config.toml
n_layer = 12
vocab_size = 1845
norm = "rmsnorm"
positions = "rope"
rope_base = 10000.0
rope_fraction = 0.25
qk_norm = false
beta1 = 0.95
warmup_steps = 432
train_tokens = 159500000
steps = 6787
dataset = "wikipedia_en"
Each number is 500 + 40 x the weight over its row's rms, rounded and kept within 0 to 999. Layers, rows and columns count from 0. Numbers have three digits each. The size before them is the row's rms in percent of the matrix's.

# layer 5 attention key, 384x192, rms 0.0976, rows 48-63, columns 96-191
078:493480512479473494615455530536415477490514469533480453512496481460619535551437523529521511492553530521516523544408522446483481517514481511418495482542482591555488502527423412441538462502497525474387541491411481532522475451472503546456515585493540510514495520509486483473478521500472530495
096:481536578490432500554472576540453581528487509524416439553549500517570527505532497540549466492559495521499486551361537494509448530501525425477505472560489461566515497510439490469590495448502491504458507521518520532515459515426571512557505507458461440583541458470493514493450511489530533489
096:526547442499511517524485393401535431496502514478476504460489448453529492555459467531534514527557493491561513498496505500494564468516459519502500526479437541487490509465576523407510417558496520527449508521379465448509542467458446547483500495462537491574448520472459425511495524490504399520
085:480517454476553467526478433513497438500501515410508518488540445461495509502405391473482524616499480519503556557526525473478547469492479558480498550514477506483474465381559456447480497544543531589429550513487394477497558455509429496472539550547541493528451528522456391462513486489434423521
090:475505527522571498537462493595474527573500487574474470484500426569522560539519502503516508452482500563467506505413466489499439507517553436524492387528496455546539502463467522489582553462446515488472523464522487449520468491491490495478559475485453472594510487549532531482466473489576476527
088:477493492583396491479472507531453550581526465439440515529540493444518511496515505489485528479507486485500450512507527500514482505432503529514515525549554465565542503474463478405607502531490449513437525537567504530513461454483486494451480503481535423499595526537520511540492508490509565453
088:543503479459535561456501473516597534575530512521485538526474441488387503523476523505432483583510447488519508464577457445501512509520476592528542521477519417454438512549590510511427482516472502440541518514494482462525450381454500498446495470533553480477491462528542493543490461494507499451
093:447506577479494512549460552617404548523466472507416475538527513577504568511493524515537465436528471535518510574430492492485441515544556468480476432548502448562545520522460491527544487474473523529427501430592481531567522489489518484518522521497477507524491452505429552478474510472444544494
086:499466471533469511501444521620525512472523472472446440524530462506505487467488494521528486501495523571493523514492533505519504535497475461519486433518544469533499425487506515468547529499499467496497514520475489535545495488418523531445543445491487454502447475476582530547440495491604530499
078:520573481522494449563526504449506423470532490563482451497459579398569450539494508509538509436497594488486453525452554514504497492470486528531529517484493548498517529471558484492498481475509541510509453476457524551537494471514536502495451533504474516428530484459564505533499541586485493539
075:503459493515457466562493581585517516504554534519527550580488487482500487506517531494533522438550440496507488432457454509519460543522549451483524494543581495557489504606466451527567534493395486447474516528502528520518494478486593484448459473476466525477535496476515531489519485461506599525
084:550484490536513483482504491418597447514510597554453499514479512396514462537482537514516523500485542515468414422579533537476550500539455575547518531493482534435501497519589502479511513499483492492505495555506516485515510412501471458461457471534494519477488474550602492556545504554533463525
086:464511539462415509498558469582450496530521508553496537459534483407477502504449516530541501484499496555490536511424530469509459470459498544508514445408506441533504509529523518475539406519494468464456430495520528500485515481509549487494511540437494473427563486481454433531496569493470423500
080:506549533475523588506550474554422505501513450480445476461556524529488529536514580531486480414520488530559494546429482510523476484534472431472497355521466488540586496488416524471507487501526484505473541446499526597559527489463545572526483513501486413516537511428461542497432523533510494490
089:501468469532525551529605477416539480511497520527498513447547468543490472487517447504476517608484528488456549481489535514533512524520496565521502484468502505509455447448546505508459360534502519548466495495409460437507466491536481506472555465510510476502462525505475460480534508505481396495
096:465470552483437544526504601616436544558502434491470441541532524567505529528524553518527445503515476550511514561415517467502412562508495427485500407512516413532514480516422470511517542482519494508510487458581505578445492538528556487523547550507454487479565454505484528496455505476501571480
# layer 5 attention query, 384x192, rms 0.098, rows 49-63, columns 96-191
094:492471559456461511505475533554518514487526550432483600539450464525492559547496534462452531502423500547518488509473485565472510510516495532460500569467477448488520468506471482553506468524535528506484485474488468567452539486532527473469425572516491511483609576478477516550435506465466462528
094:485492525473432474497495466464478560485504533489486535498576555481470479482477416443478377482484521496472457527555512482467400522504381423489460525452514507539536533552475506491482521507539464462505514470515510474567506507533570499501498462476537475490514471526503472461569520555524520470
087:518497552526466500549527499491455530406476477554586529425593548492449453468493594477490462452517535479533520428534498488559502476514425437509496527543542514576487534569508450508513517534508558454508454488487545523526437477505498495458501544415496588498457434464549493504545550506514506514
086:484510539470491506527549504579514521510529522476528533480413588499499536548498475516453521558443479491566550482425504491543534541510514558492522556463486573532403558445447454442502460484541515505551491480487544600505561577536579520469461459506505487485561540512523422530457500499515532528
088:530442563492532530464474510545529495483481545459489505563470506492480468620464586489484531519447482495548493496502437533426541484516510473544466541507397403485506431483502585479460532510472437462505476502534499479459473464570468469507408516480477497470526520491522468541476534551401487486
090:488561466437530508449490520493511453502447485524511485477500544445536461513468476512511560484464429510567483473575593543473461519536464516480481572486534531494503515492407547481456491473497400509486605546517520446515497583469494445517573478505526454476464460454510562454466463570498488495
093:492464531525472494511524556539477557454485498470538597519524474562507537548542560483500552507448505539589537495477469506558521514460492495479527533536528509522439514454485446548513473508520538496547524508518523523462508531480490507497420564492502528502610558482485481576476537481507517529
086:464500519501508534452485428611547449528546465441520546559447557482544517498458544513462498511499440507518460478421524501429474495514490533529452557423465471545527503491430525436479544439504496475540507482542590480506465635571513497471507481541483499477569513511523530503441508553508459481
078:514463501494500457500484486519511498468544447498513507473507442474475508478496494541498557514546523413462526507495501517447544505484520522501500493503556469495529460475503517537484528522574495556419513502536435399465509489491477552470522526514539447498478557579368528531484508501507505440
074:505495488453611550459452432525522460516511492470484499527382515529541489520494445581430488520487554509524457542453497513435533561524474543523481480501416507418486461454512597512517517540499494522494563555534435494497515498558539483528518538507470450525478468512552506531515458521471469523
086:481545524465520491479461459450525457486458498550457466450505499472514451425476436521481494546512532501483420584476509533461515480552457504476430490465508531490562499442485562502453510471513432497480587454500448414571428495492534486464537490498512367488499507525438536447465479555542512459
087:536470522524496463464444514468531566494557447488491559512423437509505510488503502463500547495492567440517540493555494529398510609497513472513540516565479493538472469499495516433447547520528443548451549475546524505476490489474417482490394516591488459451573536512511533459521498493442522415
081:515507501506432453482504560507520466611511525435500576527489442543533525547514445477518478460462428456481513512493452489479449492439503566493504574532486504567488436531510496515508511544569497518502565490435508517497552547476524561468417502501458572516550509542499501552518526503529469517
090:500545524494450500483512455437473533546534525511503461499513543348458441419455515427569523469481490562514538446494490490467507529488482480466525568459485590507507532565473520517494533489467428453522467532570574514528523511569531459521447471481566424427541501485504487430505453517495517466
094:505443457517533479571512509521548514506519491460535578526496438553531544521509607517476620448487503505529547481512518510485515541441541554434555552565472495526472489496499463525556510540475543550490520539497488548457532508449452507521450500548458550503526530424518541575423510466450474576
# layer 5 attention value, 384x192, rms 0.0697, rows 0-56, columns 96-191
090:491497564510450565484524534449519509560533507474549556520514500446491512525504505442517473556461446507525490472477475445437544494515467529467540567520516533495461588486517466424556482489520531479528466440435576509519488524512496484479440575441509526438564518510477459530490545490445554512
097:483510457497446469507464415567461519518459531523467413471472474577490476440510433527512508535521523558503502511526581549526460467504550517526490505465488452487475533477522495522545511507470487527385488538571383541474496472527508480502462427504474415519454486487514486487538447469465521460
093:462527464489429443477487570435453485515503485467553539507564520506469449556503526523514500511490485517476463504561521451485530542501509493423501489575475516497438529562553538535538502523540476511577388490444482515481512469510510494487448490453533443461519514539502408521530488488508493493
109:568502514570544518428534490547521517539533547529499538477553516485491531579494508435546464509522534461528517468532485493471512511501497487380524501557577571528477487595499432439472515564450594459526546461455554504523472466505455467485453545507435554559556489488471538515540543524483467489
086:600515548548525486441540464536506515552432540546462550490465517543530538516503477414550460480525526455546506437509511525553497438506546492504518467534545533558503504513485447479474525483409560479457519465463557498538478526569437553462436492541485577528476488474495526523507511528518523461
095:493499497566540496487467398509396535543398524484503386464518480487516551489498467477566462553534494514427510542518543569372468486519539468433523466480527516536453482492576502533487511485510543459498472488483463483527518474459423483485492433519528541490530490545503509482526497440510498448
088:465495454499621493402520521466531507530494485436511513552528454417469537520510538517500471571486521506504483488520515494478526560500454389396482509471506554517490538524568476531521531513454557453550487489492521512539516498475501478466498520466524515462595501492472447501518512426457464472
094:466497455447427512527498488488558520510560457490510505489560545547465468499506446510416496520622452471488525460458541509552514497521615473482509568472471514524487517524515510468540469475472455477446413506531441521435490591529462551494488533477552470510446498508457479443512426493491568537
088:473525475502504483482498567479532446520524487528545536541537445437507428496511546534520486451526465471475486499510492496548521485487538552487421441532489587488475478588511531504422501523520475566556522583494504528484512470477492487459525559488526487545458484546464488458488457516508475583
096:570528574532455518483544514478578511501473504516496583507530526482544495542501513455494483444495515460557507458465450524540497435519452484511484503525542530523496511536435445479457491510444507530489555452513607504515403528502488501536438470517498530496535540435501526528504563596545540541
083:510518480526508536507477447437500558560446509495492511526486498587500520451483493477489541469542464492514550510474502472479498470529547558556488456450491433507589506428432458500524548532483495512351528476539458493540511525477455505374496580559529462518474484514478490525491468495479569493
096:484522487450517549557478493486494485515469474472474448523448534566567529449527525493496469474570514515496612544454513525516514527523529432570473477493457445547521499482446509504443513440471438498409513428549405484430509517490466478469492582540530437536458503508506496476472466570482608504
087:487514523461442491535498605528472422495581491472544570512604527439518426561500490511506567407455508481493475508454485477534515513506471528497476518562465530472503480573485532463514463559557476559552524531446581480517510451458490531538518454468396445505483502483545490523468540534542463533
103:533483578555531498523480416465552489548537505548477490466541509554442410497497447544480526555522519513452484526532509521530554491490470461597469524592490420532524464489460502471514467515502513563456501543493473539552515552524584478542477477547483488575505495509543575492464476559553492463
103:547483484460450440502510482506458496450501492501504587478537487545476411459504461491455518455484376458515529463517462521555510505490527568533493526555510454452552485513532512501549500530545509464432440480476464491525504507580518520545449492485497456496498511556504423522534514547546438477
103:551499506486469491462497417468529442578466477465494451512390489501580499464524620491545503598523458526479437495511509508444515540516481524507501547492564528451518459443518479443529556448484480490459521480484468489491538463516487464523532534487550465437492520457491486480469543548464470445
073:507516591513490501482513511558515501457473537482515517489543549489546501575488462438510531451462491505545529487455490483514548458540484519452503560503489534474482533485507425460471457548504615487519559428489529521569464446471434481449420498493412489568544537434446532521489586545555539501
087:607509562516430497492441539488482432516448480513522563521479514484518475498508553461504535446492501431464514428487490510457549433514498510521506545538498540460532475487470473430455522502483475501475546489476544486481548466503480529582507498476544574505536554546531527480493526589541491526
111:533512520491475503518494506463487421551494501534507452510506476439588444524486521504510428471518422492474487551511475497509461502533405576523519481550551535483454498492486512503550520595487472545441473446512469513495459425479518475562521469513511401443484509453466517511412546588442480546
072:546448589517558457497560463417483479507445477486522472503493517511548453572520495511505489419475474441488541489433503542447534509548467472444454537474523589505425480517445450451525507395445568488505494469494510561495461453535511482514508462528539551519538533516454473513513517537549557563
092:490491484487452482520498468577447453419542557486502457506431539434512552449509500493522462461494485569546518531511486519457474528498481471561453451452466506517515511516459520516483510429536462489496492457520444466478462393511539483502481454513496454560501570555544463520450501472492518504
083:457487474513506457492519513443478536391513488523531506442545510492445494469516433546506505462464542504439498517509487529496513521490449496527460440511496461457500497468523514510562492533517479530576400556461517546505541499468564477523533424484503457545509505527540465472524443456522407513
080:456483513516508461434523581522504487559503536569502467465627476519533421526512510563508482537498545442460460511489549486478429497541510432475464512567543565524452447565500478508516495518505479496620531568538550531466541483492507453495516422491431497548423501497466489495542516492565426548
100:419494502508499491525478516516514478450567538502525480501504478457464447461481537546478571470445460538446507497511474465476537502451528531527471483507473473504492496500521570532544463474570488476560452569514437494455533460434516454492537472475491475530489496571492470490545451443516472559
085:383503469480511473499462544508476505503481503508488486512541468491464495509518505550446554505465472491415484571536472444460474554511538503457502471470444509505488496474582552577541477549550494475600465512500431491497529479483497463519558497476470514487510469553473500459484480413506489542
087:524493517462486488525473567456519453465507477526458476527507475506512489506526545545500370555493538438547488449528506485517450562570498417480503504497551516511470524523511565521467467488501514477562506492528575441539441521551498539456487441447431511455492449463538509534450537497462548531
098:459473480477516541530501533558521514417546533513479478501501518487525514513487462489518487415537482486584599475414400474494488487497503505497476494426500437508492477451611503498460453468580537494548517567530492492485436547448510533506531540512430507552475479446487492534432475443568506551
091:482506508462450529575489494446489482552508534445481467499508539555537460502490530452484530482542512475489497520502529447434589509532543482438548554478489497519493450477493504504423473453538474475502461521476466508450477531511446519452467603500544507467505462464474443472512479504497544511
096:486522426476548495499508502489512547489404419549447466525547476559505527514492465564464402545496509482541466477498513567579426525545487442547461431497521456500473531536474501562541551471451451518494542454582494533523468542539540491537502459496480415480452524440503557523473478528481500475
089:400504514518479500527518484542449539514505524491510469456455485422505502443474500461523511558465555575444442535544546519464488571418510516488615524520532524576497464559502497558522506459536493470512487502505489489468516459476458515477523481545506606527491507586481498490569468398530488428
099:517488517530496502487527485417525411520441482541559481485485437505570408500525507511595530520544415428532459491515511567531495513477411508596541466577527489438422474549507547521484533534480499573536460563466565487532454463554563480466521464541530487514479478458525488512510474587510496507
090:431502486527494528527501499489566508477533577547542537512477483454456446455491544550486530453488452543458469491508466509487498440455505491526489468508505513525504487482513467500493469479524447524522512608501506506448566521456551478556557566456579579501520453602465479471525452445469434553
095:492468501478525488422528470450474518555481539488504470484510447447513532555477482506528469541466473501440503549511475481455520460524486482416528497463523550474481552460516445541507533528447512414567556480439528486531551521507486441436482509484566543518524443494413451468544517432456417543
119:472494497480451486582533459379447512554487442415507423528478534487523513516524532508462493491514522538447551587505543484383481502548443494485503560516488497494521503455475475517557522488481472480429477400540446533457519469483491473534482475546525482452564564483470446477461527504487554468
105:586513556487488517493486470479543516515445473502489504524494543545556527484507476468565447522560542494551555482489534566538516490508480458543523511494523522477523510481467464460422506499432474500381550443515567502501467565514469542480446517530511514493446538441529560534496504583504536436
087:468514447518534484479475496571470544532519459500440454523470515558502527509508459523494530614601490527499546482505558520525481564474603473546459543497466466530500484488516531478550473454469448505451430504500447560507521552512487550457507500526426460468409498473494504501467465501477567486
083:496521448496509531516514481555505472505525525468447474526394516622541512541504565511416511541522461506490529452457502487491529481555503493513433494501488572494553526464545448468516511474430456545403489461498456548510499541535526464559457564507492416462510503451469460546513503571484584544
091:532512530487435537490505520547465483516490515513515488523459535514551529503509506404520519465473504490559510527489506478484516433527520505443511507500523523524522546484468430443446536512487544480433490395529513493462482486481452515462393539507472492455564537450476497491542587536504533464
109:539465475486575463508490469445458456450462430488491478460546509536403500451500427557454507586527482455492495475530520561484534535539531417541483505502486441462567471495474569496423520488525486468521456520459492497539526493565500522521486483474485488516523516574570512468527474476543504455
100:568507567480515582534472532504525493477487513495524568534427543464545494506485538472534484455532456450560498411485485549557514419492476565563498469499505529546508472553463454491428484520471492561460575540517584485520439516501480585490491591523511561477504508516518515529468527590523549549
088:465470423493531487519466465462486425484552501499501449464455445438460456434488510569476557509490538511454459513511516517483512524479466513579469519492489507489487496461541548533536509453503421497535434589505427531468547472432590465520569464518524436513529494486494482490518458489508438514
088:514485499557539498484467468456484524562525493493492547466538469507464458437519482469508561516565502483477449506493501492476504504436513512542610564481550507557507471497571478493506531442518488545541527545506457529461548552536483468525568577530582591468505477465484529445549450514498494477
078:547494566479484528499471556550518462466501439475540524522498509462583499533499521407526543387509474469504623465423482516460500431524505525448487577500508470517566472492449447454425489504506513521425513468487526471494492487448462504458470546503450497502512523473469503518504558585579563595
099:520525576535500546535452477628498481520491563580461482518438504466524505444504508484521530481511549502530518477521487510554444469482503543568507457514485516513575442470481516518450513547561502575427557533545466423525514451473499515517529534514501530523454503518539563528445528514489517521
092:512463509505545478462523504451533524404529485491548606526442492467496495493514549472499474502464500543468541389484450503548619523427454454472511514485502549490496516507488486525509528441496483517530486479482522531487496475498508502490537480471497530504585555526513446499495490521547503531
094:438478452554574442483525470497487522552467438455503431461482474494463524485509472516518508616497495533441460544527499502440499620500544443460517504521512504506473491532503522511496508487498525440519461476451466531461551475530489450472517468494459526512514452557521493429525463411494510397
103:438463470511507466485485493504484467474548567550535496473512456455427470450493536530467534520459488522423459472550451420461493498473482498448524457539548500454451501482529520518568494522518462487573444546465462521439554466441554426542568490450514489499514450564518440465541446444503462548
083:467474502512510523499506502520523484541509428467488489501420476540539501437496549502573566557568501600458475519546449494422538506496506413538526542544518533454489498499505483456531489430436474454522510458447530491466541512512508436492497539545448548505537466499520488519574454431523555499
101:540470521476469537475492572488547502489498512532538542515508540384545501522503534498527500436501408489530509481453436492526488499445424538542494518515492540551448479566516486511497473496499519507542533505540527432484472472478508565496518501528543556501496540448496515535479543549500486539
098:503515444470371446540537500487465485568496452435485431516501533584520439493527491538507508583588520486571510531458536498553458508532523483539458548479474451530544523527433517422544483462507456534431528474515461512475530535519473509460491488551435411524464527468534510518441487537495557492
097:490501484499520530449505510498426467449495483473456396469535491494536525512509461515494470516503563493422530524519501491431459453531493492493534465453466464498498487462485526508452492582570525530490559463475487491534505407445453496526548417497439415494559557507508523473475542485543520523
095:512452516557488472553445460508505543470546537545510502465526494513476471485513500505485551514574503553455484463447498587515449463466488417528611524501552493503492503486533495514604499460460496559463483473520488559507480490488520526576623380482495554463503541432494551475614483463472504493
082:499504482486462480480494540606429471506472490538494467524521459471598494524484525501598569451565435466487447510484537540502518474498446497481570514556538519480399451547495529473422484498510520538528530482447543455501503426510446479504516492485465460548445476477518500535497512502536491550
084:575507524507503462510490471500462494543471485458483492522481510540536491527522496517546459531506545467582535487482534594519511545535531430508457492508480492498531486529445474491455528464433503509407550454514561510524454486590469542476407465562474471508504530448509566570423538563472533428
110:503539521499484504496481507482399501519508496453473408490446479482565458449500532503547539490540461464488461505492551523435507565508468521488547554568540556542490483588440518527396515516471485536463518501493429519474507429514429512451485482528503485453513478534538528521514482542518565472
098:481500458473476505583507522546454597466420430546472493520478528560576517554472496527566438504534533520500528474489543494586426488516440572492536438490531453459516544485534516584556496511504481558418474438568546524544489510476559518501531456498500458417476521448510541550535519487429559530
096:553495494480555536558508457457487461492499464481445448512461528489496507501515505564455513558560514514541527506502532608559495538495436461565476499497472447477539477478441516514479513422421416571434481519599452502505465501540597523525555486552479491464502555415537553526446472563435505446
# layer 5 attention output (transposed), 384x192, rms 0.0684, rows 0-56, columns 96-191
095:397483525424526525534531475537452476480475475493543532539459484539563491488557534497474552523486534549516474447503449495567414457513498539504420527551571525559512521546509444498512487538438615512528528528613477454529566475594497521460494439503512505535489472484487435538480496429553509496
099:467494531528544529512485546429491479488478501562500499517541557400434489532502468525503430574489467451515527558444528570458526539545429503522486490438548486474492491494536544582440549461552452481546519463440552517416454536501502474475478486503451538518548516538587504525551488505553491449
101:608484469550430502464487515524533500552564541437456521462447449545534460472506503531528527480548526494508527510491479489477487475510479537501466471493482498531516453432507483633596403572477460501463606450525447501474538452523487461508515504513486536485473509559437496538498495583514483532
120:358519524458482497549460478536454447449440475583564508536469529533543527506528546491435539489461474535478493512477500467527471543500548464490517505509527505503481544502438477434508581457445572480539422558538532492475496538506511548505523493511531496492531470479485475536543529405468585486
107:342490523474515499537486459534441478417443461578563492522509577475490508506495536484452487487440458556518504582491453473524533550501528462478524533470504478511496533566450533450495584450497574496553421547574524455441477539493498526485519508519504480476559484474518513490565523401464552522
097:496502446510580570525507537452503443444501517548536493485515530497450508462466535519486514544502446530553483511421551519444461531545455490512496520493564498419512508471461512411468525466541526517595514491540489523399494555496544540523553428541454563487503529484582481509582469502586542481
083:529485551454516470514521533557501485510549520481472454477483510663568432506572516457487535487532523509522513467467467500506420429530503533529504558553507448509572527511433471407506470522541464443496477492545477448478558492493534474526540452511424497536445535498476475472472585585483552557
095:530534495474481527444497567528578511508520492442467515504480472454476497468501503532563494500540528523618436456535454512464493452508432566528517521454480471523481447534552532529508472487517538498503588386475504507449558477506491483470473505478428461458511541495483525549502601509494515464
100:604490445504446441448460513489514539522521523422434474532515449510535514477451444528513516465525492503468463493474511524489504492446551504517500486509430499498503415430515415579569417570525466528423470451463459514550482484479467486524491536505569483425450507521430487497481504571526503510
113:342516572465493455520502449549426476465448488575555510550468564504502521490507542472451509539430525567491483521557458498549523518483563479470507495469529501566527526545495460443496557488456573512512449512563515450537537497503472548511472574496523492502543449502455483542534501371463545523
080:483479525455531449522497507480456442437456528531469494530551484415440525457498437507495509533510415488526484548458541481532610539507485537515480479502493530501501469567542514538489541417570470572537480457533511482497512495548531475507480475505423465486539478479540495442518478456498489437
099:512527534498544421539498480469548512524506485484479514522555464467451448489467495488498498549492494487528426488481495541501569523507494599429497548454514474493510454532565577477460479487576487545566494431471489582512533482499524503551512497452435461476511556487559550484523482466513517501
094:555531466544450524434475449468531548552516528503479498514401435551556493531459497486483504492533492534437537542573487497527479496468551493468513452522474505555458463423522449551573455532447485494435506521528467494535481459487451453434476482500613514516501458544411507554480481546491457528
105:430508488508443498492491465450470436507478509496443516515557534420472500541496515480475496521432510483519515514513495568504525542476511507487540458421470499429431517515479525476487586465483503489546448462423590489482398514486524505542480543533507520519528495530575453452465525445507425516
098:442486544554415531479416474553533475515504532540498539525423494414455493567473540525498445519521567536519537509531507439504540504518515416477543465480486531543509541521495540613550513498381465489551538536538556483468447480477465515438524468494512504518564529508524520485518498529429474455
105:478508489541571467575486527509536605454534465513514530517655478480496559508477398473487544522517531438496434487476564536449462486492506505558503534500502494473503556525475530475479472504480527486529552542487498511563542495504479498585562464460410546574453505492540526492505459470555512438
091:384497553440506501519477455466425416491434479588529562563469519505522482499522536458463526537470491526466512521502461487567518516491562489438501483469543539584483500497510484446516587468466555519507417530532543490500477508534504512434459510465556511501575434456495478511575483421466507501
096:440484455524534448560508426564522528515509479517541522531545545534518558481443506472472476515444524560495452497557521539529493527494564495502492469480500498506517476546450522450579502503447591529512514585599503493610484496497440497552502517503514530509459491471443524519514440419538473524
106:486494516540467426565463524413508570450475534556497539487521469442448530482433421513455588610443531514487425556522548529528494555457569446506476523478483513541503544443495464520506486548477552483497550497481519556570567525464461464578525491504468551521513461525490463517509439503671455504
078:349518554504523472498455443529509448462490538567523504555478563515529501498403527465513567540500504564532490563517488541498509514544571561511492491502501513571509507488444481414473567595522548530490535521556544477513539569503461549552541527495477528482528493511539464471497486497501548499
089:525516586532529490585498574459494576561536520606550454526508475484452448503507504522538474548514554483429475497523542520435538502567476472446523458478571501504512499463503496472446478550448545472579491492427491526523515528448548538540557545482487486536535553477563526518527438418570504540
089:614528493536470518459518528563511508588547588440477486430456461500476497530480544525538474496583501510496531487495471490493498464482485477566530487523477503422521473475478439501549397522507446513446519546502463501478454459478487546488460529531505515460518507543503472493435525620516462524
085:595501449494470484462469487495525512501533536476451466467495500517516506514463468443532494486499482435436481563533507564468468478466561526521484504488493500509485418418494449569538480530545473490383508483484470500518477494436467461524468515528589537425472474608449520535497515626526502490
112:643469443514468495479464529451510508585551537419460522489499437494512454502530503566507470443541509459479508454490512540480482461492469506477506466511453533479478450472533465586533442589476406561439544479427497511534476466482512509459475525500521512462458549523478476470418477575530449520
104:651462462500506552455506545447564517548572537391437512489492440495505478439511492525569481469567500466508521471438518500477469450505471542506483485549482535498460454416515463557500419553553413553448546483467483546533507493513493474493488472489506492481454517519493478471471509640519446504
087:485487524509487549550502446553478541527535430457532520511453521582543439511458496503548515438496528440503487502545466533549458442477587527483487535522553473543500533478439506471552520587515612439501490489508463502560556562478458476558481517464570487488460445512413469555507491544502527519
090:569540556443466573546520551483504503522517506449494512489403486491476532505535547529525457430482507524547507499529492525589512414532486529405542514520498573570503462475490478461457503499437559512469433449477532460507520537480459526468452504497580434510470543502457522480527529503469516538
084:556527470502556491478483529526574491484541494485490499506466486513525496488512482525489505475512444541593444467463552548475457520514508587442470533524444518504463447534486512526551476473490487525540581382535482488474569463493487533509509441440480540488475548512482519553524569477537554513
094:466464577520463497447511478504520498515504482484463453481456543462450485503456470468557498505479499467478492562485462446486541503480540535575551556474527462453566530470479527488486486495590531431483498460461492546469564525483510464492479569492486487541523424537545477499550471511543468477
094:621527419510516542485505518446537529478516501470514496491561497492468463492551504495479476542538502509492519429464547484404490479500399455502439453519500482415477523468550447502446485518512466509578522511449457507383507488464564485444545467522447448459450551506584497516512533508506525517
098:541517452486442490466491490530468624486476489500492474503558539529465510484429503464473514517499547523472526507525539519499467553479578460473483540490466496512526500524459423518554485534572592487444474522471453477498540509439431512512510525545487522428416482562493523515480462513522496488
105:633494461495479484503509522497515519516547519378453491458543445483499503460529444570501479463537532486471474429516529512497496461490457519554476496520436541459498440499517433569523428576490442575449559475487458524566504463479502508490466512527542485448421543494432465493393486544551465496
090:562499496440522500508506543539547449450525526477486509494491532546513467403525464485488551434546448507457438490460467477506418478525538510633494512533494516500528475495387444502572496462541523488487507515583483452532508523445503538561495467530453533447504524483487481469513536504512521485
112:518509543530535476527491507485575449472543559539492532486533503506495450462476452433499568640523500482525432510487507579479502481513450574521456483504598504519513463490490520420423461498559512501535619485548500555558550507491546523562514476471358557538492511536543526513501466540581502498
116:387543526479528477508528464549478488464429431567559472472524564510479547544487532437464512544439480529507466553538497471550528565497530503491503560454546461535554551561500565415487582417524588475584442507537516489454472502533473500532512501503478497504531477473515537539578541395462544485
091:525516479520511524470531559469512566488481480423484464494521431466468509538513483515543438469491506459575478519466488487483498472482435526467517521457522441508478494482580567482435509513545417448521511430468519534412525521563536451499502518504439489537515549498559498476502556577499471480
078:415477548508535403536470496457511522489404463493510500495492511473529478523525460466484513464481513443512422496469497497502481553522506519458482494399531490604473475556582573499508525499522423489482586518534491513578499469526436503478529464460442550563546509492516502509554458511501461509
108:369503544448525462539502471472441444443459457605547544547468535496503501516496551476447511571434478526479477539486473493538531551495486509446466496476557534563511515567491545446504551459453554499548497549561523492502472512557511509439502487464491540539533464475517512497535484420512542510
109:509513489549485612453487532598561528581554518496495473502446507553469492523445577494540427498517502509523533481519515503449500528517538513502594494525497442391502533549434514411560504433498524457585507521520524513434429526456513543528545455503475537517504506473550517495497547542466491526
106:437512544472528475499494436519432520446443463532544521551541522492546549447479502523467518453416519600496506473545477467565570513440555467444496483479447508541526538563541467448527525529453522535527476517582480445527508478537466503459509539511547452478460458448443517497521478413467509525
103:630498445551484487492493546468554568570587539437448487466539478511490509529479453536522463485523509465494503446509565563439454469474479503517522480493434482445515479462506504529487446560527427506443568446432515522544488477445489494546483505509449521495417548545505508494409494572567465508
094:530517410487532523494528499508556504447517498439426489564641501465472590503495521522495489517474499552566512438477529519476466471479465518519505544508423471390512501547468523459489496441515479503503500474499517508465561470484499505537479470497409473473494568511539514496461596475505507454
087:383507512484524479564453476485478479485456502555542580566456496522501502488492523475438484511460457570499456503536471526571523538490558486415518498518530546589492491563541508457528554486429572564527488535608505478559495478537447532494474487456551521481494473444468521502530472406481494526
096:505491435511553506562528476419454560498459426496526501566579502439484523504499485494479486499441470483446532480496573557533606584487534459443469491462480511474431524509526514527464545495481499535514403536438538527536418488514506455474490526538552471473436468467507486514541437445500459488
093:505517514499507459533482484570516512583507522481564518467535529572578463528517542458469539467514552542515532431513454470516452456522536489508531463524474500533539539572496444416553497570419456496525522580517462455506550440503468582462491502463505469470489547491510503453478506491439507598
100:624478438540479563461491597519540500500550543460516468476523506529508443517529501484509508503598486495489478489455533505386417473532418522528532530564506417423491508462476496462506451516530452431560548541439479535410504499456556524563564426483435529503472549534555517510459511562492542510
113:647504444528488517522490566497512527579564532408464535468492468487491498493535492577482473456561510490485521434466554543470426477507490497574493491540443522479504480481484446569527422557480420527434597526456492509551510489445509527520472479511503528480472560536489492494426498555554462501
080:558507499459487500463507484496564579443468457429492500513572515488483450480588514485443431473489491513545500443492502513466404450507435532490531484487536465480534473521534458386501509453532464458566522493515477483532521509448530515576508497527443564538455598477563563456466541444507578485
097:508505524481495463519512481499492526478481483441480504502550447522526553487475502511514514468475566562465469491592490460596528460460550470453520472514479538561486550469539470505512516569446545538444457540518514482565564502488481507469516562511539444478407538440406507507494516437472464548
095:505559514512488509466477512475504500497530509572442481525545500464475503551433405464510521551499480459494453569532498536454542499518483565464508502439557436507459418471536590529442516463555540458482525456448522536508502510495527444535483519480486493557522483579497524519496476503487520476
101:481504478503568547535500551442541482560424553579521519509454516557498485503472543447467532517490406501489516543468507548508495535545518488456460502512584479471454487489480483480522523470507456503515490557523487500517485524490519516495486433513552584488551448478516472548517473536575461516
092:443504430510517569508526491490539510459412480492472494498559518465427507509485538501510492517528486493605552434563523513494491495511465474512496468451512526517533526537510520471503567519545486468505548531486494481433549506519508451471402515517472505474512526524492500514467574521586493466
076:506468460537426501471484443487496638455496506525527504494495481502488507470461434519489468430519464509450519546478549487527437528483622465424484463506521466520523474428519447540522512507531527546460483520495461512524557500470510485495502448488597516500464506489433556536552439490555547422
098:356521541511506487494505430505477465460473458612548472530497558548487505543446506445497514525465521508508490565508485468528542551506524513484516523468567445549527539530488563399468597473519524443578421514535536493473464572510528486495575507521464521534561453512551517503583509437478519508
105:540480472567535502540471504424527578470501509547548523535579485505478481472419457464481492525473453511458473525483566550412477548469523469385458489495505447443516477462567458453495502523555465527552560520467468498456537472461516446505557462469438519495433555518548455541522456460563501522
092:498496524556464524465538526497487534459424466480536472446480539432465539497469421485518481492565492510519524514522445454549526537456523460557472513476578485573515532469504537517492471470539527475461541551494450521433574517514523455477434481538506488555459454486476518526541522562530451492
098:460501566547514497497530484518521564508512469535492456517573512531439481511480429475509466530437532468555523445529533498495528517476549491506558514422504462486542552507532580385445533470566521422499476479419538547501487530488498482557536569513450506547470500473558485513509539445523457525